Part of a small language model's weights.
Size: 14 layers, width 768, 18 heads of 64 (6 for keys and values), MLP 3840 squared ReLU, vocabulary 32000, 165M parameters.
Architecture: RMSNorm before each block, rotary positions, no biases in attention or MLP, untied embeddings.
Training: a variant of Muon for these matrices, 8164 steps.
Each number is 500 + 40 x the weight over the matrix's rms, rounded and kept within 0 to 999. Layers, rows and columns count from 0. Numbers have three digits each.

# layer 4 MLP up, 3840x768, rms 0.0953, rows 3340-3531, columns 608-639
544499502490579458518503506480531531544475452511472459493500534465431490529519501453429510475485
519560537509464543449464435526551512523541505484468455507556532505518437474483512486514423500534
529456484495499506486527546550421484551543558444450531476481510420539541529536446432495571542451
577559469471506521540493477452518495491537465499482502497520492550573485455465553473522508486424
601496474492535444482498517506471500600453491481464477450584561565555559448512465487550501519537
509475554426543600499623398429527537573528495508545466522501505474486489553498520468556404464462
476460543472493554449492456492501452520495530529459484517546482480547503540441511490524554514537
506489490567449542473531528476533445526513490508509552547482495412455483477480483521535468418550
540466523539431459541510510426497568514489521491536484536508481526506506593598499476412492440493
436487515411523551461513493469449508500471505468520465507522481477512510476453514479511485562506
514596483527528467570430530498436495520508484488520507502478477535483520403478433482444510505505
361418468533499555556566507512528498514528477578547465401433498479541426464385531507500554482567
518480496492484480511527501463515489511521586470469504516511477442548469468550498506477518497483
515486480558462524503459510481460530524479479495437507505564516485435468522401551488495409518480
499575483468424502488469495404512426509523504464556583433475477566427471562505510492456462518522
494484483489486587524488539560524473491501449546462505485546499498471507459469506477616496523504
535505553561477422493473464473417516467458502526505512530580459524514521417478496528506491483503
462513462437494502528508543534530436512523486502506500502473548440497455478482527500597548619472
518487546438516487486567543434542533454474430466489484468496516556585515473432473525531504449492
498501474527457478508573440483552472496583533513509424580509466504508488449560542581512539504570
447508444460473505471465466516488421449494530471511466470513544476521531514492536539468534554478
554500487435514539509543503482511558503475424564512544500529567540499465454477532488504475514461
463507557562491529527529454481403484556461501472519486522566503462485474469487496456537588501501
451537442503449481500469464479506562454561515505499492464508447503518459494471485481483520523421
476538489533491512437583512479420549498592471413479504494607491532562506484519532509519459489476
518508527541504476488480478448511435589496482443456444526517489506489464514437426447497413511488
427551519489495447490496505506464529487552505479494418510524510492502466575538514486557457540568
567479491534431558491562538527481515566544539466512523509508512486545476550544461517491490518468
453555519470462441474584453535490529528472483467465502493490525516540519510549478524453511516552
500542556453476425511536409487513482474515505478490457491493514548506569545479489531517483484516
468482466493516453526486489417526521552509436533436531501513537466576522479463548525493478472533
436430470516471515463570492500534515496538504450470493481464503426593532463459482506523448506495
539484451465451502498480530445546551534470591434424476446544483512525419555448533542481519445435
496553448490499521565489487498590451524528454512527510600505514530493517582488490533505511499517
476516497513501539554516520530492508488534569510480487476477542517565460452504544495507518450567
521511503517498481507486513514486468494504516473459439503467526478508462527449483477479493429505
460458525460560575432470521426428463474490489463410495522478396451564485492496511504511484557501
494478543519515448465508496544546495500510501493410464448477533524476451620506463428475488422449
517512503510531546478500557498549474487560517529478469496472485481457495525494486473490457501476
511509544528491469451454464486506544462502482449501453488530541401498539533486508450515522490510
511480502465503495537470476534504534537490510465460515512474550409577512459564528447476502515525
506483553484509606520450498526535515517433487465528466527548452513415480515509535533497549539527
525498449455499449476471510485528449500467466499399458556516462424449561489520512442502441551503
480546545459514487520549461489455515525493534513472487598458540519494486423545361520497450483556
477535536461519488523542510536503446506414508476450564511507513475553513513471504481498485533497
482445498489524541536539452539488514485468576446522526453457522446453531553493501478498539562464
562481510529476499415517516523428490523529481505501456498507477500564448525529509533521426446556
503506471523550484474591494462447461420464448521502575504529539466483501398494496418495511533460
469523451455554494512529445441499533463485478394477508522542505430511553452508519437437463460510
517474557550466560514541557483440513493568576451456436483509491500459521426497501460418478409468
514540524445520427499520444504488494512568559560433444517512496477586500546531517567562491511410
510577465533501502510537476412504476469519517461474472492451482555481515539451445510572494491487
470440593495556506529463528478485528500475518495528516433507425535485473545547462534503567560548
541527496509506560469529514483559509572484500566519446358495417453477521524478463495505482487527
453466470427445451529518499459439525523535414492574566496462475461529469472392509525512543519547
519491513432519514420564418506470531539569517511551468506525504560492522508552482482524513473470
438505470448510470427566470477447486494486464521551485528498506510643474472459510449481441515526
467559462460468499530503425503473470492440487506532458434506525520542471502519484563517509439518
507528571498529545469532521400515419554508511547502493514469531582526423475455472467444510535422
530535506525556482473541457596518510610516509456524486510454538447497475457545423459477470520533
449470508433511456441580480484474468456464515467486514531541520506527501498424507392494505468481
554483547433482531481474496492515465543476484500525526412531531552560552527519486488464506501508
489613472531558519487511511484507519447510544467500480566447480569437504588512535495530557616496
566556497455491512520460413449496477509475444426476499488461497486551511452488460470454499567526
573514435487488422480519483572435505488535505442476480555460499442486486516514499488546533490524
549573522444475455473407339489502518566482544589538488553480532521515507484488462539451480482467
451539488536543516530531439563503534543530460535445508486452453472430462551509566564418515518495
516463436484446526455505480522561481515446490489505461545532502557435547519468518514441535502503
521500478459540512480500444565548581496454456506509400581562523477580517469537497401460481571475
443512459416479580464419490471544506527501469433530449526461472558556482510523505507497532479536
470570420434518451485511493498579449477492463500509574443512510553503494482445499454515556530550
490478514521446570514507486481543568468539544525550524496445568519486479576456545503500516550466
477508435526501593525564566492479466557492466469505452469551520489531475427427558424475483472513
469540517515533505546448518460477499478567484526518467516546470479454512422463529507436460516483
558443509436453456568552516516422490564500453492456481538475596461556602467470588548484466472472
456498521451430527507520566482512534525488554441517517487515472553436506487483560606470480573469
497458480480464549589514423563516503556533522474458541476521559519560463533456476532577491451481
501481471476526483496480481592485497615470546532507465506491531544494520447489474518461446519478
478575478519506514497466530512453437556502508467472539486470406508536502476504504537464492512495
439533425483551489550536545529447555498519500437499540612542554558520532512530439533460497514496
529459466537500468511544550441506474489566442513487491500522523495494420478477493492471511491550
454485515505420496531492494580500552545491530497518487505419473537512447529516554489522543522505
517498464469588467533498490551533523501482512432450505554482478503543467505515455473515466494526
516481531481515486550462534486500587459440514514518473564554493485454484355479500524451447528537
426537584477506487420562459466557466502518526506519460479480490471563513520475499565489514490456
463516483523458467509492514464521539500494534444501541531553517452466459455406483492517460501539
492464409505513433526519492530564461602510484534562578548491488524514551459496539535448467493521
459533483538519491500490474539454509503473482496458490489561488509419497474451531543571422514541
440540512477496449537491458497516523530547530485528469541483496534449513523496468496545518498531
548529500535561518493508538529564592521486551570432502475511449517574557457396465569518483532471
536544485501491552462558519531488550465566522477410469499478529585442479534476474509513498520513
524555543443471447487483506429586556513532487420523559510516497511473481505546430461441512505495
539514498481503493474482481513536526556560545400508533500496415441514503433505501565496533508581
467500515433465431542532420462550388524475519438526511519497432462509485509473489505483498505444
489489480497550543467462474465518452482459457473518509458542499491479459515514481555497568498475
489420553425484474575504490515486451512508496482546548493451461491467519513499576476581508524459
469483590536528436516484514504473496464497505499464513427523536509494527516526440521481493540478
511540499599459443462492490500486524563500450513462479398514544448519503570450527495476462491449
482503440587469490579606407517529547485435484474502506458471482510548504578457506529448452486514
528473493432504464464502504487585512442498542502535517521464532490457484448507511441441462503485
526536497505481484516506387435502497486592482533479503494548584431545486410465463589495502575432
510570509480551449584477550540544481485408455504469489575462493460533514538452441509426532532480
545564442471510461483560469527618493510455485467487462506523458527479430378489466495474507498545
545511569391495517535482487466527470494454544504522505466497475545549457475542547482479560565473
494501521435578529429496459495421564512535527545471603477523484542519399481555526432570506521533
555543559476547479545570520395482490485436449486419426488512526515490444461549507512505519510538
498547480512478589546529512502458472496474473531459473476439467547476498489575489557437496440504
485606499467469540484505520486516470484417486517521511496523525552531518459487598497513464503556
438593539510483416497553451503517435540547500498541556497489530537483457548535426507560456520556
465469475533437579527433502458507514499517492464491489425494499529533510481484420492525508477535
491538448478538527571517555403501451552428507468515538497444494572529469485560530476448463508449
547488570504495483501428577469509464541484504477447525530435486499508544513537520520496500487518
558550524459469461486519500519478508516544530494502471507432523475517491500510486531450491566534
421544560503470537545543535517526429492493446502481426531489525515528421442464491558421509529411
476568504464549481502511479474510483507521498503521476542505464544446436494530515472520540486559
540492512506518473485579527458433526554451418491532511445523482529490500465564479445543530472504
514565499474524474497556491461449487522504458458445514496560492380451510487496525430579429471410
495518509505506541484479447436495490517544525509482525555513469520478515465505553532504478526561
477442528471555496473522506504469485501537508521518524531533471526477556500506487519525531457500
530571477461490478520486459561511561554477502480574488494525528416459556466443463510538521580489
466529582515567536507484518488537558517472521465477522525459498528571536514468499475464498508497
447491510497513501543484434495474450446497461431509470510500487467521452507500481434477522537520
516515508461469596530566527467548508412439476426524548505514526456476488600480507466524501491509
548493478527547525587533468476527556505617503469537468549413495533500437541499466495523468548532
440534488577465488497479472445488431512470526512548458502524403479500525569559558461540524463523
475511501456404505519503395568500496516531519510454450448516395482538503562524575518395565495465
439482515468540485473441501492523495481515460454579499432476535421462508460538517434498522444498
457553507463464525494516525530484514547496418480529518459557465475465449501509559518547533502539
467451483504539508569522520556479550539497532530473497521473484499584475522539444466466431467569
468502394535538569444567500433495566562549481569477439424511475488516567509484491542518542559481
478530502565536504517458466456511522468488501553487460565418467465505494474434440452484538509562
545440426485444500527511457462402549536505517551436516417531421547562514476531434427588506525445
407500405523531480447523477497485526474513496475424507550495543469588546461507524386432530493539
519539495509551518475513487528503489528506509459559562425492535489506419472486475513499485465589
492479558452460524459493503544461510510556478497529448483542535510492551464438514487545459533445
495526488460408514508484487503524505489485588470455514502528542514540521459503519537490527467514
553502461491532435497515470519509480448511507476561570505559555512474513478451562480563493539529
497499523517501521560448453525489530526523490479457570487526501478491520586527476501508494504521
479451447448562513537544489512473500461498427580488533515533504400479498506423487449576462471461
503462494517455547485475535464510508427429443494471479530480463441497534477494551496518525464525
495545503523444448493532397429501541573449532434464420494517517556488505559475531499453518535541
461521439537537560532466540545469460520532432501459558526548545466527412521486525501442493542458
564457459472548515456545490545537472506489494457529406526496534466455449513491495541554498490445
520473486464563501543454460425449502570459559537499503597492523481483553509538520489500475424557
488474494561446448557587474566562508545522511518475495577435462445538465501504460522519564593527
523542457515507532534489472493440497548546450470459491508554453452469430461480573540483460596509
542537553426537531479559511491548532496537414567486519453394436463535469536547507452510496543470
515543524542503450518563530510463438465500445487478501504530495536458521489485560499456505447477
502492573469510449498501436459490489506563478478475502525583548520475473472561465453504448441517
485468530483561420538532489525536548508590522460423528496480512525512530455523474530532437537569
511500514467383500555496518513537513531537433531577476472479557492464520527576504461533486501468
526542534447503459529472521516586545455526513469418480514521546507485504497476474559477508484537
474577472513422499546529538510499488507467521563545532473520517505474489427398506450488447558527
449454496478566512555534515454442473516463527468527528511445457459528541481412477479519488516481
520479498500519473500507553508543477519563438500482497469568487472524471524540518498556449486484
487460443501497460447495489464515516507508487454525447462497448416460581452500506561517564533456
541451542502514529526484588389527538461570504523466426498495550521483504466472550496501520459487
529494523493476523546580507495534463579518503510454475524499451544520435526615515509472468466480
484559494502577512539537481458500495487543527492490503476546479483480539531504524521533512486593
483538427532480543529539498462525576538549465500518512543500496530418546448518528549498389569493
505493545480585562555421569473488536489519502537408529534515471491520425561519497495524463559538
491543437561502522493452545462484474582494490454510518492510508502487490499543582534528445479465
490502466448528537540497488549498523545530456482592473552465419515528497459526472564509552537548
600501484567509487554492475612524517552470546493504525521511488515456561528465616498500517384453
553454482481551476569503469489482514521478533549498517483494480490469496546533467520493582469526
553579500579545501467511484491503418465557528482503495495520506499475489522525576522515516519469
508553614477487530477513452485454532500535503507584474481453472478569461488506485554529496501526
596497508565523477478501461567485502549489578441478468449538508575489443505500496508516496544481
486536590563461471435506540516462510536489488509494493561552520466534473482524514441489454483561
557494462473539496447502450501572507483515538516590429480580560575479553544554523550556570528495
499509545485529397510547478578441462442434489484469538560482448433484524478491573517472432548510
439579482423506521431555544407473458486492493508517522470493436473513493469523582485534477545544
485519558516563534521526561488511510490526538569528445500572456484487475573458562562530515536579
470458562507455487510493507480541501486503437492509361598560455531506458501437483543499467525502
468475551496437435468468542498524535471441503511531529463482490464574428439551511457484454555457
586529514504435536471545502541477570551534492529483525485498415491538502515490563507468482575507
416493508479414560457581460551454408435517559522418491445476458490517462462472537451459486505509
468427535557472528518452513516434484474488496495453506485555550452525454505541498513492515542608
512456517551579535461505532452440500510549484520527520495486439513527474484506451502543567581509
544533412512505427400550436429518546526518540443439501442565485516460447495451492459479455562557
519519469447484575551499455491520474470543459426540464501494513424493517511505529471472506495442
449533482411518427456441502530462520495563544471465511577471433431559447492518485459517520457528
588521471491508505470583534492488451527503462441530525531487495438576511468548469478495515509498
560503466474538453498413457416522498444483476518423491506542551574495521454502516541448542504468
510439517517500562516543534498521568487529532508521456518476506461486470524498529520535473510431
512543521569499556526567529525461511529456467521523510547519512536490552489456487492500530562527
471486543494501518504564494499499524462532567476505529565541514558600431505567485444451598500546
483540510509576462467499485526484492466518502439445416626487483458455461495535517427491511502610
526515458480512581478449518512538518534499467505463518441508501529571424462514563489477473576488
468470472525549540490495450593519472542488531449501479471564443513530501444429515524509467523486
520508512491515520515523532465457526503456478496479470526558468462512563465491517500516521474571
465490436516408451523581559490500499484384483513560512602484520465459435500521433516470517503473